Part of a small language model's weights.
Architecture: LayerNorm before each block, learned positions, no biases in attention or MLP, tied embeddings.
Each number is 500 + 40 x the weight over its row's rms, rounded and kept within 0 to 999. Layers, rows and columns count from 0. Numbers have three digits each. The size before them is the row's rms in percent of the matrix's.

# down: layer 5 MLP down (transposed), 2560x640, rms 0.0492, rows 2471-2523, columns 0-127
# up: layer 5 MLP up, 2560x640, rms 0.0935, rows 2472-2523, columns 0-127
down2471 098:427413501480449480449409507472447438516516501497592544494468389443440507478498494464461460620451523406529448517531571447506463475438423424469429589525498463510584498501508473487540549477509435552491529488474546464472490490562498511466499518553490493462489423560517493583475488461474475424485451505487562531465534586456577530511539501485497533557452466538472542558496507459510494475541
up2472 100:490533473518490523461471547475489519507512525480495517491542550513453428407533568512479469516557475519552470486552494482477493500541511494447464510549522508490553458459502448418505558488570475550511442472479538578520499518494514508500527465438502479491477503450444480489544496464520515515471472505476472482574536464467491507535557509553530489496567462493516374459481529519476471458457
down2472 095:526464622427508455483485528509441539547517522479512491514467531589469436552518375582492565575511476527551564524512507525455458515485548474473548480448511546497416512470502527465507520555503525464514531527582517500518549489440479521486542483460466455489472483505456420554519488502507600526502496516490515558469491488550436468517473460516455522425488539479447491548440462496502578462519
up2473 099:449511518522539472533506498501495468569463464521376567533446473464521568538486486416468512502476540528503485467511540503470467514551501501476485507456436543585441522577432488524541562551509572504477528551537543548493435488439476538500544505496500463506467488479545468569476505505464546547461497454496469545555514535487543486460515510471419526511500522421509495457537517573519555448481
down2473 101:470569527473550557482538512516524489481479533492418477468520535392488541521566532511536534490512491554529552471524410515447420495502525505485580520451541538505439407470497513484539519445480533482528518509491551481515520488515470474541419587523504470495565420516544452558502503559530539529483522515493480495484485519547413503528501483563448502505469540515500510505502534560482566538491
up2474 103:489475451597523506453545483473527495444521442451522556537493446411557474504470458520551430547474496532474442599413475469516514571530457513482451450506520529538478540465532468519433480493561468397495566439517544525505522484547522448432501493468464527522516550450553487486481523470500440416488495497442579509537513487481517575530531453482462508506615487490423509495574490506432561533478
down2474 100:432574497561493490546507554552472422430533419486507444555455490439490548532514472458536492419429505407509565553546485550529559501509497511515436485556508486409476516507524508518505520458508483466403525420529512530509495516484530525502505418455571542453589482489451492483476501503465525533515502496477476513456500510524449622455513480513495447520513466485472532501513514498571532528492
up2475 097:521566514479480552474454505510474472553566470568527483520486506446551538527448482521564510522456418471511510474502483429519440454481497519475524512487442485527522520486526479538543462519569552466461471560543485469446551575510563531505491474564493503467464473475466510466518609540533539443507518523477442561478449546531534537507479558500464411500434473458510453492473484535627497504533
down2475 094:490507482531499581546423445509518463489559426488497543519497481503478524507532449514491467504474391562486554447508486484587495478547504504533551481475496516454521527548473509431473537531480513471543562498488440511543499524521525506553473464440530531525524499576557510475433540544419547517593424595482540491456442435484488505498458486456461469445479493437502492435491476494483490449573
up2476 100:507569489543438449488482506492542498506476501496451506457544540528537395523562441565520433454429533556490552484556493515518530448427581462525496507465532498440472466451502499520520447605557464583526513496541482508468480431514626526523491522496438503484457493439503485475565492486486479537508523473442524540557529473501495517536435497501500482486494486478473493507438643436475448529520
down2476 106:428477527500435562526503537477472538601529439499522519458448499507481545507568521491478564512473522485446458473494489467488502503500464525530556482560510539508462496539542577478461523500558557585466539509493448503549488584430466396517482473547505475536517469520475563480436502516583492538544518533468507441519459509454525546483566463514456505515449514501501451471427445493503517509494
up2477 089:556478556428526430503514482493469535506555465508548475462545468477562469504473525510530529532480421449596501437484493449496516512550443519452558494524482480506409526463538516486453498534517473436587515550516484490467514511448492450564522530458531533493503447462461486516527420483512468529432364533498471534554485440500410532516474510491463433475576456437469504488468452532483510531530
down2477 092:460504482456487496416446481493581496531495430546489520411509490518433490539509536526482525515505493522541514438450527531573418516496521499522457523552464536479503583538520443459534555581477521529538490507532460525543477500475515457538516527524506491519570520471519468551484516470527544504489490540487454472532504508494470436610509538526492528556597506460557481468493570480436560495492
up2478 094:504540472499530492503493530547518528509487529568502478452539493441433486519495471455528431465503435477490474530463432484566528566543556457476461462501505472511498504456485541463460515486517465425527468477543453533528508569507465444455488418480465474506476523512440536553470516441554438572510493452573523465497552491462521491446470588448510432468489526576515512494479438475527501494455
down2478 105:495540534530447436546434480544497503456540567478519444469459516434545540488588535471475479479556511538443438468494531427500518521537507494586470455497464522492503459561508426444518466457510532528461502527480495483469544420499449459534477469453531502470406450501561542512471520559490504534497432498495541437508445508517551587484463510492516464487536468440458578511447506478505534465436
up2479 099:515527479462470485500488464490490523454418521515480502522526495473475469542526483539506517491488490510443543432490492486509490405498463518541481523442491520455457493524537481505507566462521474485477453512577518521474541494418572519446481540516530548433470533572495556428524534507519512498510529541503460432473463503445511469510427553557533494533437585528480441509534567458517534557475
down2479 099:449536496555457524530495490470546481520459501537510435549480508493424466452439534554445554516515506530443488480558507501525425517430527578513523536472528458495469534554461554509484535510436531471515460446524482534498574506452507637543508481543435421491514501562549463448502471484507495444464563546486551428552508506515459512417586576522544378475540446500520572426490472499508493490460
up2480 095:599501456526562496474533559434529474509531519556498511507517442478490500471460462552535495540456501531515506538488514536453502502564488520499505536477460497514522521480523524508490553572507504542447447413454512456507529420504555462469479511498545447457478481581570505513500568466544522477585467471464574517568537513507462547536458531552480522496492567497485527509492453519500527511406
down2480 091:515540442463475482436531494524470485426468451546482557500475577474521469547421601470547530536470587525512461384547504374479501475511546550483496491468483462434539513525420546483473491535606615501508532531564470527560470506507511505557507430495517483590499470450449543532483453420497466472476529511492516496578537538504498514507490450550499462532520487499525557529486545521495548540519
up2481 091:466448457471492421494554466561504472487485564489494562472512476549491512520466455521485500591472548559479534409531488510529538501487518468526528440493508562513526499491526534530537496466483454480441396490494553512538491470484469502518465523539487543498464455470553544512509420519564553526485423535515484544561456489487528475484508559523450491489526520497504545496491554570447491549596
down2481 089:543557539505486561551461471475480526505539533532477524530399438473458473404567443551528520466563465418494434500509449504561505482496475478569512523410530483440477529525483499474490483590517497486502468532459561492521493552539499466467530526508454454554463545529597540494557541486550536466556552466535499560519494493458568526584474502440437512568531480522468562586450449467568500500469
up2482 094:464481490533539497513518466403528517440519461522509402563601548494548451470530469472409469537489547446485574439490497456496464517566449527548524558526529488468478469477494476530583481497509507521521533496540519543440492540536516449576469557510490443441496504427499464463563480495475515500450503549531454489549396483506459562440493547570487553520542507491524538533490500566520535512432
down2482 095:486473440454503493490537547496441510566468485434488496536426526506494507518505546441536473522526566522532483544480517473600464552492499508510536466463547466498449536486559514479493577506441500503537491433506505456508497540498419590542516510552462552485414523514479505511471454453513470428566520529426534560473478489522513492443498562536477485503516448530516551474542495469504514474489
up2483 099:437492455517447436459486512565509482499475538553536497552478536461508448536509487506519459492439548531444439530567556511444492502505515502568474514538405477463513531560530524576546416530469458520468587553508507502496501575440505419491486502584521519491472483452479507509498488484493475480527450544449484525453529408459468494555512533507461476483534487535520457572490489458501537527507
down2483 099:534539488498407507494490510445496483478533520457508511479461495443596564567495577512496537474463479492513523501522441517439515425420499486502339523487478535555498572441588473586529500515462583493516523363507521515532476534613454474486520428523507512469535463481496520477484505474537529483538479483535485495473560475485499500513469542456488465529400568546522482488501504522552485530467
up2484 100:485566410513435417484533498486499481528464530597492501502478453484489578542467538510533518525576494434533524410583496536480528480456462410491550502514550481403543487486509518479504432548475447502509433490523477461507540442492473470463488515474448460480587444496572477493552452484459541477485483487539482479511498468501473546476492506512565416432516407546460467491568526482492480504513
down2484 098:528462511541464464484507460480557570476481557594518531506483542510429491555412508460491520524503526544482477483468438484492461536495515499468460384485498537549539474486549476505488501458498551487460543421505531469474459508527469523554503547484494512465493522508477530506406429518487573481484498453488539524536532589534530484485539513464601419429468477503656481498552568515569474556451
up2485 102:551537499501442486373486537539574524504495548415513502511512521504559489532537568490515495477539511478523482508523477497482489501498467556500518509482488502494547529499466460477481573537500491527518542454484560525502541479483457502494542444448447516520526483433520469474541490524495500473516498495490530531523495507550454507469541532472497527482515521517443496470509472488490469488426
down2485 101:512574519477480551504583553474499548562481501525523522471528496494463497533440517516536503419445502493559486548457482513579510479466499536461537484462511463460608535502459457498568564488364584545465504508481548429484512606542538478527518558516505543509550549513448537436433557446476494530506422464516474485593571509499507502538477557438476502528473492515479478539501459513414533464527
up2486 125:514502531509532479455454516515522493500474514514420531510505500506483436608418447547570506437547470414479474512500532467523471543471448536475538513487541516587526546406556538514483534459572451399567441460503376509476548490442547493596385457516427514483416478484525515509539440504492475515483518488544501451524458528594473541482526542453520511559526517479483471457525501520520495423484
down2486 121:534477511456486498594449475496473535548508523491489511487506455497482487493465491564513571474460459486498413466493509490513545520507510491537528421521499491502509496552393482472588489483485512519461493450584442471480489567519447531476473478480435544555487486437474545443509511448476462476535493502550487481508487571543450562518554454413486465492451518515432530449421531537487477476471
up2487 103:540557491443487490536471488470507521505483513564493503569499607443538610509496492493480525495584469463485490492483504464488543485539504519529536460514524546586525513478511475507493537427510460501560478348447483442457489483483517600506478495485558442500506461469479472462504496439496500518463506567477491471477496499472486536485501542526473534490469440526509485463542515511496493471446
down2487 100:482457559464490517496477524517484466490547587510510503506530548491553537525473404594531471414480486524523498425525540470542502401506499508550541525512509541538465548465539473428540564564463536510479468500512473514552459490466532467479510533487524527506510549549501463500559499562510458552467493534588541552540513480536579504419573522552518443398456442514481523542479599443446536488439
up2488 098:552531561499559542466528481528488550485566521459525557516522552472506485566451486494526559488478448427571511494538513532549482489543482491454492538523509494442512458454515507468479442517556555426477502448517472497516514476440465526530520517425495499508483494484529496501483535505522413470541500546488464564484445508557528475416490460501514581502550511511490546553459505525471489521476
down2488 097:519491538498484497512547515598471492494440493541470460513496543503533509462481516444531447497500566511520441498514484571489555410498431454526529472423507479450502475568528462448486501489537517505521489503481520422577460533448441476478511508537528494515541562448510428514522531544462450510468437509531439513489470561536431512437481528497528388545493492462501496453493428510480477470539
up2489 096:470476556512555412601545501453497488473529415499452544467529557537509463531523523468505495537492523584532482496469502530514453466612491461400525447523539464507435480486453563509445521500449441461494509541526565501470576496409482479484557460497492538503433496448443565483498532521414535521530508478592474483514486533524453487450508429532466471558519540442582496455457459454535472547577
down2489 099:622460506489450449528575480526536491399527525550443538524425420482502479510433447497501500461438471486496510526539522481538535543486499585477533529490534513515537537495550460483494495540488434498532510497495429469504517475583547549573510502525534463475501488563511496483554499481477519450493519519526536523541526540526532440445506544442520475433477512518470534460523531510464442522551
up2490 112:494457454479514551444433497558484518619535487450594513483471506498489581454446486445512417540482521496542558509542492534511533443561520536475476547471542501534488446460574445489522507385497476550441471514496473492469438469432610526576529549518497532439482474450496564486452440509457491527473460580480453494443493506570467458535447513479509515482469512458480503512556431509438470478463
down2490 111:538573462459479593472493471585543511507499456500501506501513598521554482449484532461538428550494452573522553565625498405520493461518490533545501477523489494529468471543515516483508519527501547569486495494511460439496497418510518499523513496532555485435496611429580586454466453535535486499431449504391523493446520530447509392559462545475508444490458517484481429518515463426470405433471
up2491 091:585539509525506513448515509536469543485606480481500448481513439461495486522511558524487493519441527504523460492547401490551511461528460514474513490474517410525478507504436527526523546563510510448544526468499529508503533446512501528531488511475460472486498497399562569472468549483556543522467449492525408536500503481588543543554506474545543474552531437488505469436549445453488473534443
down2491 094:471464531495475469514386503498467474460508508541564485518526573502432490499513519545472574487513488524496455539482533461499521512480510479548495484501474529510538502505532586470529516510480571462526512530430563486428523487540421495537535512498467425483427483504544531502479504537562481481502463504560579509474517470476488513505442581528385479413429479529485501447554520510527479519506
up2492 098:377455507495539532501467502481445520486470541464485508583515481448447472450462525530448513539518544541554539450498465663513601455504548583562541477492477506419447521447539421467504472555444512564482573495459410476553494552543519474488448484425448478575462511456501533471466475524496441504477474467467551478510483498479475509473483472526524482501515498547500530513525480520499498528500
down2492 091:457542513510482470473487456525521498526499450563469447510448474620503480570509582532529536489455456498554534538503554458446493413472501543436495484534526459491437510537540515514479575536522481540480473517499524496539467496487499496489522429471452475548553520522447526560466488457544525509551459510436500565554563525455461560561510599460489446484499431492479438371468553535469488519538
up2493 096:471515492551464561482475526489488495515499501431518594494464542457558501480564453471484419497474419534541470455415500501501470447501499488449544497514490463478443581404561517489519627472480479499508555448480523551545427531528481494597488471480514507502530475456459523504517525432518489483539515459492484582511515502559579462477460569555454542433560540426492485413462518483463412476457
down2493 099:500485531533551495490463517463487557445529479429534422522553515485520521517536388541523606522466500539438483470497538539484534485508524466589446456464483481424501554485527519501517507506474507471582538501443477405518444525509544493537524537539537515494519458466488505446461542510554494532514503467507511448499466479546467450451464502479518519533495502515563446493497492404459491492542
up2494 092:429518565493539476449474584511467566518542564503523494478507517512534477525499431536436509454507452534556482454509521482509572469556517540563524509559516526498538508474490514500476475431488460550478547378481592471478486576576514467543496544451502493433450531479505539485466497518461505497553439418522443551516462593462468458457484481498442478496461492505450511430505531426565494446493
down2494 088:576506498419501574496591530562530499499537559540544523470539491516537524460530536555429502519490543510432538496525543584521400475453427474538571441532510503492495475486460578493471537428423510423568519507543478504458481533577488516494484499521503523519461563459511522492480466462516472512532445549533544570484477466485543481535507467463540466463560465496583510574521511461455470452464
up2495 097:498543454462517511473518490527562535543551488467536596475530433536519431492447492464432479506495556503532557516522513534492481520489549434509581483448432462509549533515447520501568496551529491482407454510495548475533503481558461555551486585529523452568487572423540472469458440510476451527524459505552520476475550535456543489488528483468475548492468496515551456440519556491472548533539
down2495 093:549480494485555449517522463477481494461485499594463446524457508458552489457551467421483423519578554461587533460578566473437522548542450567554484559488441460445539496457521496490418516557571507544468468504470498458563519525461504459442518457534532507495457529459515532467478520543487502541469535495446468510448446537536565497371532539479523480497526504550535505469528465499437520447528
up2496 097:488523506466570445456577514494543553444522513440556519490470452439432501574488469498543569516458514417514455502445504555497474471507466538469445505464594511529499507454531522548526479569532446487432496519526509492546576496546494462465430507567499405515488497486530476430501483500412427543443565535526492475500478499548529537498500479483493478489544531536675582514494620564506460565463
down2496 101:491501541499493522507428402484488416434535538480555512539457491491531598501557483526583528490530476496463509506467484497479481568516546540460487534477528494493476523540483546511614508526528532555548474531476575559497514439478465449558499543506430466507450540521504454533475555549543491458489499513569544464472552456528495510531486471548516431537449531567566501525515535536485479503471
up2497 092:539487551494588474468444516513483570472524520553548491458452503566472549509477471543504491444519541528486604518470470456443532520432497523509484510512491553558505546464480480517498475523525496529383510480450529464570509486439477422515468559544476471480424518488491471501440543504502465515491484526521548547507510456480413517532526475460514484485465516500452525501621493489510427537491
down2497 092:530458538465503433533413551512541548481477504463512525473449491458501521531514540489446424449482519467564512462543462517449450487483446442518450525421465499544489538458442611485470437568429508489454445524543528422461467532475493457443595485488470541470544497503524476497531539531519519532446535539496515477563503478522524542511515546481519480468498534506458461419491521521529509484559
up2498 089:530514430456490453483522452504409493482484536455498495563475534455555521510484509479466459472476457467477496459488517535538535494522532435460511451480478472532519492542488491563508536502567492524541445495528506505474525499472481457563538564453506453490475539434405442424523514560476485449531524425561524427429448523518455456577488512482501521507551440512629581563566482457489549556464
down2498 090:457525520427495474530621492468603515460511520467447501590545505479550462527517540502475509497431603505498499523484472513563530455504563464551496535452570468451555466524451448481441455442514446490535465466485416441480506455513535453581477559435534424478522449489427530503455544567460494506451569498451518451534503541520522520527563486497471518523541500531437491509555526537464447552471
up2499 091:512535538512415458502468492518486602415514512480506536489583493498551468510523527449558481448564521527503566534529499442506493508473491410538482526538491489483548540480438441518448541505498463469541566476574455483507528527464548588476470451499446505491481419447585528522561522500529529507486522475517501485559610483520527532482490486456502537532511500533580523492449529470434480539477
down2499 092:502461554535508543520517570531579431461461482548481503515461558494466531470472560506407541575488484472496488434501516483522494479478491464490425517551578567468502458530558476492500533466507520544465450507561597430514472567447449511494517544479537485512489570463494436541472449401582512503486513506506454516419455557539460488502465438498451498511534553448470484459505487618529466528505
up2500 106:511505522546455544496482498432490510496467465507528465456613465493428552513460460437444542447504544529454515501440456430510469533470452499508498554478548479489457528552469452490435470477510513434488493521454570535499444466470553494546453452531447491585533580504510576447392505476489516532509481521444508473511532560514546496490501495487559422449484520505477479552473485562510457543501
down2500 113:554439551511464499521436476516490529516494453623521534526526443538507518462470520420492524440549540446471522562477483537491526569430517526540466546545479557507474518522548496452537516454491493568514515455569556552509510460480531471509545496502504520518498490559533446526432576507471550439509511504499499457494511494435524462475500490543538473516527483402493458482478434477552490490504
up2501 097:453478508447500470461488531514489542510485519486544487514482437464461584514420619505578485544506420454520554503473520554497547513502502500509528534480441521460511500472453455480529480528471556477520544471491484549446486476594487544534501506502546498484502484514490462414477491509468506539451476433545493555575540504465474466491575473451471525524567483558482504476489476511536507536484
down2501 110:490527514493473515632494542478497476480423462558422410498526531516446542448513529510546558441516524562480510387488474495509507511443537522475485426453526486485440515553546525498511474445478505530457513481517496476603517560525483449563468554501475501515528402475560484499563509436471511535426500491492499485567507526468481549434501484497499482524470525576476425491509519483511447534527
up2502 101:439431499472468537456495431545535537533519495515460501485518527525436546517389491473507409530435513534446471560443445442526525478514587502497480512532499534515492529522517486420443460489492567541502438507472473505566536438515538542559533510585444468532507479522519505510479523501599490503511455513416469524570494500511465543461499443550502496493519501482601494483462532444508551500517
down2502 092:492456411486485503419554483549513524465483470505519422471507504527513538480544493473551477499531477524520440557431475448511508543532526483527578434539537470522530554501506531494424487553483508544465522422577517440498490531476543513504507462532532456532480429475540464498506502530490519553506346473493512484501452396444548499478474528474546546509491514477537429494562416512562512482490
up2503 105:590401502467465505518481487565495499511518541497459518475449533531509522522486427470473507477501438440533528501486558502496485500544571495488506549510518462492452545494555554468450433493519443478445483473492564551455536513513439382578576413537497462503578585547585535450544405592467492496465437479538504545553512493478493520533424535498483438448493487419499488469619470529540524559458
down2503 103:484565524516508393528468608493524617510403489461418493501482477464487465483519584536481484491531584522520409489557443414503549496560465464557410492556480548504481510506453539512536546525461570502492468566433422537499481482499549512443399578493545474500479477536575567504554544553489470499572456489416546461549528527519506527493458494518527491536515455468493489451507538472492626498526
up2504 095:504538471495562483547532551511465538535520480515543561505467555444506516528539539493512466497513503497521521427532514488392513550455511425534497505444512502584529579504448521474446474562509563497490510531551515501421515465505481591466437483477532512460432430439585408498442578468538462455559460456460496550429522467420540570478449530495535525495464555554494492513489466536496466507537
down2504 096:469545503472483502571569522466483519527524520509515445474460563564471473531439482464469475521496430507502502490459544490561465524527526478471506477431504524466623509540496472450538518465479458496428503589534472437459600430462541500547499522564498467436609475508513501516486561411432531498565489507554441457497511466465513522515430493536497473479504501469468548542490437531500576565476
up2505 096:513519485518442440511518462551555483491547470454454462561472546574524476548455514499564441579523535507545537492492459452559497536544479443531473568436468422571504499531486524572471490508490449422509593536489486490486516528490510531469466519551523544465495428524536564444462500493497459511487409533553544494547496470602551447505455511479461474497486514480468542525488490445548589523525
down2505 104:560502536496553529486436577501502555491509505510478578480519431467501506430531522485507437515515491499544482501460472508531470465509538497522518484569481512477517574410536447559499452523491511561564505534487506584477470524468505448442553507532501503475502501505471478440551500514537571540523495523492520529555464468440441533543526551534519609525461512470529470501445443444554486488465
up2506 092:505483529553553526484549492459534541492462427534453499464533516531515510485518489488483530519483530487471521508473497519501492542493515542431518502508506534462551482459480524537519402561500549493503486474505545428472484496584557482493480465500515490549546540459534508477451508502480494513451455428445551498552513533452448520534468510506541596531437542538438475535558538554523610506488
down2506 096:499424458512522550507480472438512482504510394422512451496461432533468510550494495488532533526453434558413498491522450486528527530458443538454533517472459559490454538526477468428447477582459532507465519510436506513543518505569538557568483557431523499463514428490558502492545484533473489473499523489487617503466459490535486562529513562515510482457524439449482469486444470563497458499509
up2507 096:471472499499558429447521500457499517528473544544462496493496542476446546525558519534494429562579515523500493547532494540529557480477530536503572469558529425463526432505505472524513493543563538485518437470451504483445488536503499549526450506543535467508510434486474542505501503519483571503517478470520478592499584522526522494428520449530539582518531526483490516450481454512487532504577
down2507 096:464487514504543502414517505515569550433440532447602524603490492524480455482526504473547506530492524432491570541546401553518522543514509490484628487508463474464448500499491477426494465450463465539476553464529507545501543506483546459428499478444515522601436532488502450518528469494495492544507495474509531462508511522508468446495481482444458473482504510475517520557483522524499552551508
up2508 096:495510486509446514436495479558432536562501430477512417559497504448561488526469477505589502471495494545479407560529470578498532455515484544482582577508469518492548512506535554448447520539487525470472527543542496493513480551558497546481533529510504473517549498431472593477440560519440429528505490467490504551431470564387506496448474495556538545513517532464512450555454467593444557585578
down2508 102:491553515474426519535442593489467489518548472461472498514514509470511536481460522476489430535500524463552463529454480531467502523451466486533449502488497541493569530504467475606482523552471614447552481468444488510570544508508463516504408509526512474545489474505458579571522490479530528531500469517534574518481507522512564501532479457483510507479561470405501474476520514492496516481504
up2509 104:545468496622467504496519521509501542542468514444478569566579455515473522542580436360488523553528541494437589478438472517522565482495474538455485466456530500543477441491477477472587487550545533546537547496540540490526484427524516473530450485463476527507473533500576501454485525604471532530545498511522432532530523497533510492490450553377468425521546527496499586556452406526465443510540
down2509 111:485486536488478512458518503514516466417533487486464473539525566513533529448519529566516516500466452545472526472480505460507500473494502515466423533536413539470455515507491497518590529476556490515519548436518487478472458534491480549503461544537544500461457489493520465502460535457544490459525471473441573570528480533504500438465477488485570505528493508546560500464474491551447473504553
up2510 102:493546522546526514532518466485414537547505487448439501439474508503457580501497442510532559531555493486489491492525545498502562519477515456526529536576498523417553593558453483544487513439527450594448483531426495502521492486481581452496506527524534419437461493490525581539532464503462513506505518471436498476499491514477539511500514424468493476523487511491497460553430535514500503533510
down2510 100:483475471433494512473497501483478486539493537516480524450472467481506519464453523479534398515517436535501518463503491506521500462457457554530509479426476575575453525471549506561492455475532543496487457416520481425487447446463584477541598479522457309528450505562509505497489511435524549520461459488517494467489521446478513463457504460463519488525413494483502439506545519592406569556577
up2511 108:526570468590472455504546497504499528462508554464492488472498537448482521530540459575534510479492541419433501512515477505495443499469524511485513497567472444525493532519528503442462535565507419501545517536528443494487517474498494502490535470488473481540505507528514494528470533446510497546498520451534503468521533532504533562573494456511541486503478513521546510558530466515426522440502
down2511 106:540510514472555460484497453502474570447490451513409531448493462513473477444554501459495525540413488418435472445417489505554538525545512558486520549493565522541460509407506455533470458544482521508524515437479522481522515432537449546475560576503490446473454487494567482502473463541522551524489531478511476517441480537484509507549518514488480487463549512510446510467481474578475552516504
up2512 113:487516460509464521524452465571406568515463579552419514496516461530518522529459448484457531528441506531447490479446567487493560533500466501512540490497482540500522572521517507499535522452510496451444499442509548474533486456417533380503528487482476499488547557475487528489529537546548478466503530525613520516611463440492521473410487583478516538494486544483483474474497565446483479467484
down2512 106:415583456525533516448474568522540524559557549507473445474526444513475548535471476440452549524508444500506501473519444512468574489523490467526449529532493476480521472516463572454521508515458513416408486479522550434493460499460450518545507470503523502540550454498461539507503501430579495477491534505570509428447498487431593471493456526527540529429533537536592564541561515488416413522594
up2513 094:518428510509460500431492506550526448466596466518542488532577466497520508506550496475518514457533470556456458484503458403450465471523548525543433476464557467468424451549569564477469429507505472550460539441519491467515487547427491566560494573485438456516474509473471551508493535468490446509530493543539516433489500506519530489494494426459499495472513501503550428459511511538513473475568
down2513 096:537481444497478542450503501492467510478557480498469531540517521483443523504495498563526529575452513498515444507547555484437503538451499483544429480458475527450530471511462551428573505539493436549513503581446471546517539521529545491456438517513468560504533459484562493507559488497550544502465476507542511482506533383531492515520514540507494507507495513433508508542454509418561537525429
up2514 112:457475465559510438435514496474460515511551539525531496509431480457531482510430491445512499418512419501496583499505507435528460479483478414561471444452505593505480484529497476552493506496442473482562494537408508527492495523495557496537474509494643501494516558448531556440529514459453471490446518443513446530576560434471505538494497505511474440501531555495487434478430576551541369549542
down2514 107:467484515553489541414481527426545501481461527503511542545550578461520506511518517559521519528461494481561513513360528522501493434548470494497433576396560568471494454476558483483517508545505519545508504507537521513504454545500482476497522487470514545424484486495425545500487468460552546516530477484531539535488530561549515457484488501569429447500491496528457545528434496531429461517504
up2515 099:500443565540518488559434515476502519540483496541522536486472553456520591491525506532486474542465504496458443422499479492487478527454566521560499573531568526522523480491516512429485575497494436523521459555507470569531513467572480562498517450454482464444476551597495509511546455527469485535462534503610467477562545479468451513542501572484480508521451469421475439513486489526517531481461
down2515 098:473431555451477523548528508487511439515528447487523445579467509434473473451515513448486551531524482541432457477476548527569561497454515492529495466526506557539497519460515469457408555511490462422494499476505467512478606501527539488430520460593544494546497496504510608542543495504507518509482438505505547491524475575509536520460524509438530488517501451517478484476507505540533589512497
up2516 094:418489500499526529512487500522539559496477513490489510471502534471493509494551566433537500577524488452490500457428537525452532400547487454464529487520534451519476442405523526454525460505531515532527502435544508503542429488434517581457489496447474530525495416469471518441471518530507511528518522504544439503509475471492502480435526511450462571493415396537509577505576484486541517519500
down2516 091:511540552492479466465529480537535484517525515516533477548540469556475481460506495484437507441464512490543448532550414560488474527482477472470520538504502476527516583465507474462449570499496477570523485524462459514510531450525475503472476473411430418583452476475520547562516481458484533450509490520496439553520576462529591444493498503546541492390517455488503550468501454516592396464504
up2517 111:502547442511516475490475495544511497483498395450494539541480535444510500488576543472492538523433501552533526463504451505525475480520538572440550451533427466479547542511510557514524528434534465519496534488502431613559496485520506486449414467492519460504483506519519477478508458466487514486418511505494557501486431463461533501513554490545447477551604537405523448480509568456469446453469
down2517 106:506478571625521496485486497452541479529477497484528473438551487493476491455465497560596455474509480430471520506531562485500474465412408475500507545503464516495482465455401465485508541547514507508519533515523570475430550488518436531505545545509520489469567540494509563528461529501538544515517532473480528517539531464479497528547475491474510545460460481489480447506436491569497497509508
up2518 091:561517495455450559506450451526501551445498587484492548459453552514522497535526531441502361458437479459537460524460510462500487509487523494493494533423509562532539480438548473443493499494495483511508474532518487537430495455476549535574465481475473488419510499520470524461519523408430455506535446535436557521450471466496480482436580473503614515469416514537510568560433536507476513536471
down2518 094:566484530464490458546475510509432533500498470475546510550489486436508521524528524557536524449536476524490466531550538517544494613537557513555509491535530528515442479522515524523511509474485486482445543454492511583546488466513478443450486436486561476487532564438490492472440496509560531441410506421452493547459517557589492492459439471478468413482551469494448463546543508433494406526468
up2519 099:537534467528497464468533521519491489439478461441572481555517517535502529539482511436464562497485513525553471440533526501490552483481533476507469480461475484437457535549461457509478542498510524527498486547480547482457542472473469489502534499538504450462508490537526436649552591440463446543470506535459592537555448514468516456485506517494514465486531557505513500506473513456478493535565
down2519 089:449438537504483448427515513545525582508470551565453490508501484525481509558528585493480452537438577524481527517475467575473526431451491507534489531512542490521547504515578479431492455509538573554460484474542478556552490540494520483524557486470540443498550482452491537532486427442515577524490484535499462501467500492493489461521498503494546455470518473499485488473516531460530547536522
up2520 100:526575508493520476499483501486468504515496485486398477508515460515548548535482518523537483483564456462463561532498551524557434509431516461521469564463520491547427541538504445511520517501525497533506507464498464524467514547483525483538458488483496534479487455526521621575492611466512518500558443488554490509479473497582522527539421561492472564556492420522479427449501523525489431548466
down2520 097:552516479502499518495551458504439517405479448508564467513563512548513478517526507472498443465459507431508532579481435522583546498481550493550497484506460525541463536446453508455499531432480509523553478437526447544503517484422482462476529522463503449552448529525530523473492468541432443472514477503536456520528485541462503587488479624486469491496503582507436521520512454512525512571453
up2521 096:483479455522529522570432477529454567527552558546433549547491432482459463493518504503504485514500483479481440481545542510470472505487523456529489501545446501457524511493469497502500483487464519403499507493574488480523462577495468500539565392525597497504470493459470471549503500470500537456498544509430510503571422470521520517439517569505529519553554479505560449495473474523472579465513
down2521 094:514488507470454428517513410492513454530485471487540536577567574519527559532475461519504479498513483555538530541447447502556448527502518486508548547506536541498481491499464543501482524477497494521505552476441514460443491410534497518491539572461485566451495529495551515456500530523539518553491538546518500528466535477501481522558477502494528443520465475550450512504537518492552413489439
up2522 086:584557494524446534475543540547549495446502509514548404541514554438522494495551473504525518516454513389473571488472511508461461483525528535569466508471548489464450478508591496546466445457525384526496450529471496504581562504469498424519453454479545502461498492526555559448571459546448563501456462524531520475500620487507474479479466479511492474494505502520514566463526495474452482492469
down2522 092:500491532488503486494566439445531501423553482551491444429483478471474547444457519465518530535528424489485464522607527463485474428534507488547498432480541522451496444470535482480512449590460563455547557532513485452502511617461483421506469500500465512558553515486541542508442538527512482469505491492570478527503468523490518486458441459523407502403532462533505532532506533511483530484526
up2523 103:546509431521503518515532488559458491504517517533519547521502489509542480504487498615482480525445515523546494449502487527470537521516496498522545405504502472474467393482613530476495467579505439533514525527482500482502545502531529520563448499531533404506445403472472477436530466559561524541573505527470544464552504543521493501548565504446551504566514544433488460445507483519573402477472
down2523 101:465439424486537508523526464477536537569581471521403525431507518488490443485536497503515469471486516579433583470509467445505524454522503511588544485504492517527511512484469460450533445514573478562606605622485495544494528473504517522488514572458510447489436512499507497404507530475502450514437430489527458504467470517512520515415503502546553465524521484560511476463462514502493576541463